Each number is 500 + 25 x the weight over its row's rms, rounded and kept within 0 to 999. Layers, rows and columns count from 0. Numbers have three digits each. The size before them is the row's rms in percent of the matrix's.

# k: layer 4 attention key, 512x640, rms 0.0341, rows 24-48, columns 128-255
# q: layer 4 attention query, 512x640, rms 0.0324, rows 25-48, columns 128-255
k24 081:476501416517517506514491488468531492521494520447534471508500513503529490490494517506530497480488539495514555483472493509514463492499520509491517510520508492526513521503495534492521504473513501504510500473491523465491517510495488478501490472508451503509490456489488493530493457503495507530504510503493531492482518478479539483507555523459443511489527519488490538524478493540505501482485
q25 088:445487484485508487509515489525490488508523483486500526504538508552512482526523509523394512529477530548494521502530535487488428478503509479530508498487524452486468492529463490519507519574509492500516493492525501545518537475499502527501515516487516509529461459458469475537460484507522526494536499496504498471421524500500538512511543524505498523484494477493513523464487539538499509504484
k25 087:527485500532461495482516492513494536499469550473472479522475498497501527523496529475536532477487467512521472507490476495468537524557505497509501496507489499507507524472523496499492484500503464519511514462486520486478502451489490483498493497502441493519485515512505502533517530485479533514517534477488528511488524519524527505495471505476519461479461473490495498478509478521504522498539
q26 094:436461546496534503540509477524470484486494480524454525504476527497518505477483535444554434521519499486498516537519499497507505465506511524508443516527500548530528546462500482520533466528521505490523510495560488514480492515525483471505511468470482499504506505451509492500479484549506488499512466522478509542475468448501482501487482482509477516514489499512500502504481509524489502509465
k26 085:495505500519447487516513494499497479508503531475571529488505489489492500519468438464502452456504512518503443437505536506503520514486501499498537514534487492468503495496515499492486522479518493496465548477494495483492495487496493507508483510511486523459504527542493524446547507461517539509491496516498523484526546476498495466507509519488523511454528516496515491492487507481523466513526
q27 088:513490480465496531475472505509505493495497477529491422458470450510523471487532460502502506488472472490481514515500471526524492520531483515503519534483500517521517515489468540471480494514521488468535501472505536489467514511531464483500531492513508518487509513518497542531490507483482547548498441506473551514541485487526493511493522513462497430560490492452505476501477489500479521518517
k27 084:517485485560479465516485490505503557525495486496472548489546484514522508521521513454508480515476499494513487512537463484467509556534480478511494509494507513517501486507467479500484477480483484508486512506523501471550503468489453540501488499447541516519523525512505504508522502494515482506538487482489474507479546449519511510500468510512457520520482497522493474498504517496482447475483
q28 094:502490533465520529551481488503505479492511532494460500523483478521509499530488487454554537474531485496500506503486524515513533529513512521534447546452499489496475508523485517529488500493536496495536535478491470498536474484504455500527525476481459483486529496490497471501554496487495484511520511468531492461463512523500531514517503484459470489472519477501489546473496456523506506494516
k28 088:478517528528525498457488468529473481463512483491534512507500546487469484490490496479469452500498519474472508516520484472520529504519486511502504448459490488457510542509508527466462507475461501490481501545476548468527526528503527528496520486541525551452513505518537470448462474485524521498521485486498502517511502487537510471454522481508496529420474510513485476486484480507498519530522
q29 092:474486479522513520513478525477468503487504469492540519492479539502509522512479486502522436472532524482503508530516486492507526515469502518546486499509487535505499558472508476500505527505512473542471470468520489519462499509504492512520498532513506475429458514473478455523481542477493496514502492518489526524505501493501495459504462498485452505496465483468513495493499487519486487516510
k29 086:491525522506495506515520504525472511510520500487490456511471486499526505496476528541504480544521475525518482465501470467459490466482493495477520472457532474468454504506538486526485505516483532533497486537477456467506499486481509523499520521468521440526491478525494528543484491530543515494482498510504507524477442507491454506465516517482557476457474484473502509475508502478510492528518
q30 089:540572557497507517502525527474472497456531512452502508463474504488536502510488514495527510493499463461511483492513496494480521492525505476525504488495539528489455522505509459496479480490479529531495484513517507484462513534519516482479501516464514504466516488498460474533488503546493492522507502532496557539509525503508515486415522511505500484452483476529507478483529507509517502508527
k30 087:451478491467498489473478497507504471514497556504487552491518506489469485541498474490486501550503532479463503492515500492504512516466498439485497494504484551500507511495515490497490472510486494523517500507453486494516460480486515536488472508508490501494468495502527497521496484544473545491479493542473506544497508507484463481501480473487494565502529480491505513520500497502504566492483
q31 088:500541493486501484522469564504525500527503519501450523512471499510522461496554466503502512467517517482560510520517548510509538453469492485516516485508478493550513538487538465504496504504509503475528486502527502511499486493502501500502495532499498524509457512489493472529472465508527449505479489530517524499491473470485466484481490486457518518506552497499480503510516489519514500508501
k31 085:526496520452524485507497529487468528512483513452506438485505485485499554480478491510473535505511532494501486505504476533554485540503516498477466494518518524493496459533481523517532468507505475518498525558453476518490485496519510509457502493523497516508520529488502498471501487518506505508487519494435496549510507495505457496488499470497495504552482486532525451447477517483501514489443
q32 090:524494477493474526538496481521538492502491501496486505534487526455544460486466509524530480486513497537519489458519493471472539505514527508515514519516500500470481479490525488517503478526499488539506521500503542522462467482510487503507505534498467498512479488535457435505453502493527492527498468462546526459487512515492510498495510476526484524509519531537492483484530519507487470487513
k32 090:484537516510459516487505472492538489470515494498494471528511476505470497462475518475523530500458508483481473492494492521467485452507488526547519534512493474479542505500493512508475477464500549460496517522519508468482482500500557484505527555476529532538470530499468508507529499461524481506509509521477495479524489471499507495488460487494546483487511520487426483499495514483488501489519
q33 088:532526521484500520482534517517480467548535478462514459525518510480512532512499534501535534482506497474509493480479461500509491493522540494488481462524494453501499487476473483487472531473532483467493503538503546577505536480528465511491499462573507488478474454437500473509516516531484513464518539518515481477463476516494494475491529465498518495508443464509529494507519524499513517525533
k33 085:496532535517468509552493465529471491524505519525513520485489465487484532525480528531457528489487481469490487495471487496478486495490437459485486478478547513486470511509462512536479513500459466493485531471505500507490476520538517493492490492464547501480514502553557499496489533459521504560521479496510488485530478510475525484503531502472475497531506477514507439506458499530503511517444
q34 092:494486492486542516489478485484499488486519484482538545494450491508501475496473542469507498545479505473484479476516542498518503542525505477483490509493517506505502522511497544464514502507503466474477496477509484519519481504540478503511486499461449521521485511545488488522463478539518520519489513541455513514559472526497509501503526495480541500499512490506476506460469496508482506535521
k34 087:488469427551480502510458528490462477536463508527466498520482469489475545516495471514524526535493483501519502534491505463510530506512483480503480487484487528522513468453483500532467482505531498491521468481499522526538484513440481502507474513496508509465503463496520518527529511505478477497499477488486510494471485488509520496506464546557509465517466483545449507534488514497514472481507
q35 090:489531485508504509498460467510547501449481504523499528524550464458492507535517503489500519487493483506506482535499514525491547454480504538517475506498533493516464481485509479532531495515509537509502477469431536520482519491519498467506499491509478404478474485485484474496484533528482473506465505487502519519494474506523478478484454464497526504456476515501495494548484496486520502500518
k35 084:494532552517512505540515507472471466502457504489485493477411445506458464489515518487502494524557487516505543503494505502482457554507487514483518509472509484448518490499505485429461499536468487516517517504476445491516470534498501463523502497472547538521457520516466532544472510463498502468475509538479484495477511473531488452535521531482497471517495562484490529508497496477474497513468
q36 090:460498492559501513450514474518477552529488491556489540449491520512485475493479457508477475508472461527480505468526458474565504489495474483535528484484473507465582476478464503483497477503456472501457493478501500538509496495522476520484521500512502545496454508551450499515527491492521495500469516493539477501559489496542482533523464506499507556468498497498483464465477496476463494519505
k36 084:528520510485528506495514528477535485478556521505521492458472521497559516511442502507504508539483506484450476544446509497521505490468481487505535530457489544481480497517519467526518517509453536532566492483517558487484535461467489526502509454476531479518536511517502454510536439470514527476501501484472508517486467496527512497493508489477490497515513506507559506504467492469529474483493
q37 089:509458504505499427475552502506531520521526519473468548503519449502502511476523503453498483486508504465448529516530535467489504451524538497523490467517500541481516493459494496501479507503468464467474517519474487490486495488539491469476526514508511477523491515498463514493473483524535521522560475529481513519519503488523500469453560505527486502501480498554529514464531462452538464482495
k37 087:524477501500535467482493550488483508524506495530526485513493481517504469502503472506492522492485486507541505512483484476551520499479470507468457505506506507527493506502433505512526502503514497490500527513556489489466523513496481508496524457522489466497543501486512512517511524547477465522453493500544505534472488490443455488535505528512511506475478558437518489499500554539471538483496
q38 091:494494476475453476529503462539506550484447516525505474479503485471482517521447478510494511497494481487502473514529480499502447484499496469499460502508475484483493509490500520498498499506482499530501588535530502509535491528520462517556496491470504497511501515481504505525494485511505544490514513471520491496503478453488516524499525520493477468509510513508508483520459474517469537499500
k38 088:488551446528541500467493547508496502505460517495488536526500499479493502521509533494500474491508502521453536520474482461502522463544501492493486509491488513462491457506490461518464490487510446462494515519479509537483525488484524462504540505469503512531522473516479498467465558566519444528502526477546517425499491541517494502435518487499515487496475435526481514533489511540522475504478
q39 089:485484481567473485545444454504517483474509502491466539502471500494519547515523515513510488494474461557479490516488486482532494513497511483558509507542532521520479469471482478532513532488470522496464479485488471484485522507504495510477497516517481488557532515544480515507463535463551488531481516498543530496534463522499552523480524469514471496538466489509514477543514499469521476512474
k39 088:519474529484509529513497540476472504483509579516483512514519504462484481498483511499507504510549569514514505492495491506518491509538475500497512480498471539465532490497529512493506487486552508499506540499459494505523502533486478496520499532498494516477454522499505434504474462520520500501528490511494468498491539479464452474471481552452491525474471493542495480534474505520483490425505
q40 086:485475524518479471467471496481489571490528532560499498476492493514519488492484483467493446488497528502494510526497482498494533488538518510506492496497478489519475516485483475483506455516544485478499505462556468479501478493495521500520519518506497486530471502445478503516483517476489478513538472503489498469477447506516541453514558492489487526505523480494472517476469498463549495513481
k40 085:505459489488489470531478517468468470457503447486431500513491505499510513491445475494531508463526504519524497502475509493551520446491494513484495482482534476503483478473479492537504515501502510473479450504475507513483498476534511521496512514489508498488528510528502524509521532515501524513462483498512475509504509509485516564485479481451567523472529473471489486463531517499511540489483
q41 088:488444496478519526473494486490529488529512521488485473495522538505501467495508482509482509506495476489490484513507510484457466532529510515510514522502450512481501512513507510516489517511509482513470496511486520465508451494475506501466481492494451504475508479493491496500511492536466512510500515523493551529490470506512483475557498480426496520460498526499510455534471516540553496505486
k41 086:546503513477512494527495520536541507511512480483500524495528541486496474492497521481513525482472482486510503503508518517485517482435513508468467513526525535486535515518509556484500505485499530496509486494495468481509521466431496498450481481517538511495479461477541502490462481517517522457518504505499474461469515527473504501463492482490482480486533455480520464489475450494499496452485
q42 090:503485490502474536490468486506493509508441493485510497478451491461483497527492485529543543488501459503466524524483497486512458487507492492498512485506534481545507504500471496468501456519510517522552508466508541513493523492519471466551492555472512502524513497547514470471480519522500487509482538488520474469513493526511514533517503508455433503542475468496508508514480515489496495490504
k42 088:480477590542470520513477463516502461489491508481479502439481503503484462485516465497460427493495488527534506514457511472498490485531498502553506513538493456478524481454519507523463498459547456476499506528494523522533495504507535484479488513512481503499522520538498489524538501517503488436532478504441543467530477515449490457487525520484515480467501510523505500487480494487519495481454
q43 086:514505528509512491503513481503516523518460521522499487489524509541501491476513519517514476494499489495526498508473489536581465500484539513464538490463475535523475479522500466571546488472470496531493465443522546505522534533532499504517518481534500517508496491505498502560474512505508540478457505510517484506494520490447513533502455476535480520470512452524512495520492538490506528520473
k43 089:488526490481486565510528453496490514522517498504505483528511436518500497524529504422481545491517498492529495494476478478489489536534511514540498507531479490540499469463477454477526493506547489499486493547503466517498498465517483522505481490493495526490458524508505563515506552547519516506489541492500490476501506494563497497499504510500531501468461507503473482493517474521492510508474
q44 088:540507493514521521529501474532498479503477509490498511501520529500480532486520493475498494508484512462510475529528542484465501510511468470499473556477502533535507461470529538550473500502511531481484521535491476453523498514507453467523471486479471503497479474541492536522474493511513518448513462493537456463486510495491457467479514490497519554473511523503498516532453498491494513487507
k44 085:504514483460517474532516512478499505489496514493504490494518510517470499488475508507478467476489467458513468474469466516465511508518506458503508492505498502503504524501480500508460490495523473482473466507484491508471487476484470506476515528488502508481527508511500479481502500502484491469484526537511538493532500489499523521565497460507538462495503465488472512486493508519482492549515
q45 086:498512503484514463494474501494517481496502484539491522519524485491487529525507485510499491519545570503484479469505493498515496460525548505528464451437524557499467516465524478513518491476505543544554482479508512529490458522481511527459537536499473522511501513463532514465508522492518536489543518487522475519480509515457497509480474567527513481526520533497534498464480452475541506537574
k45 087:508484534453445506548518488498520545494519535460467538477502471482495518477517475499540484481546525545536490496463482542501495518518505514513531490509523501505517500528476488485475498500484498448503475547482452522480485497495520497501498513557534533496555485542521492531510520471506495454483458480463501485522538507487502489505490468495499511477487479465499514468505516472518477464485
q46 088:492518475505533495492487484526484483544478498481496518517495491498512483486495533476462490480493502539477488517510446484473507480545503514477481493491488480492474484506573521487494513506563506494510540538486486500523502434441560493508494537547459449535545471509496524498493558480463466501492486533500516511501510521478498503498491537505525504495516509506529442502492467494483464510505
k46 086:506474477455505545490490519488515499504470539532518511492487470529494506482509505514485443531502496517537512478511519501499504544501526524507511445500498523485483488539482546501512528463508527504520503478522475476480468518496509492483475485526498511488494530467526498476504484477536462509479537491495518499512506510516482542500488507506480495490477483505446475544533516503466475518461
q47 095:489481497513497532507513481476487477524514519469493514529499488499489513494496508497495485522498501502491506516523497504477522476512564477487530482528502522492551491497553494487521476493494534483497482547532527536493514503473480515498475481499550472489520515453509484486547451507480519489507517513453465518505464458496502512499490505491503453490496473465521477537505545507491513472497
k47 084:518544512490489495516491509487514522444476527493483447452511464511518504493542470461482514470494479514491511491510456515477486458479521523544489506474447485500503493526487517514519489479472506487481500508524517494497446506500489466491488533503469504542499548512512501521523507451517536496434445535533513490506470544505474516547498504522539539475474517535486498502454457476516499487504
q48 090:501536528481512473509512438494461495490530504510508516495493447487513482497510512477497512498496495440465465509547516531490487489480474471458517463484511523520498528460511500452525519527497505475486517493509492495501477524514516513528485539487470504481507495514487458464506508537506510505488464459497510495532473485512504510507491480502478489505503446520510506535481492483494521479459
k48 085:497465448564467528485486531526504550491429511480475507471510504500486513512463477446492489489526506495503534490501475430479512496464534489468507479525512506530502454475505480477521471473563516489525478510457508557535539493500540482491473502510512463529512493544540566530486537485499485502508524503524515499499512530447465485497538490520483468498485504455519505490527476539511468469493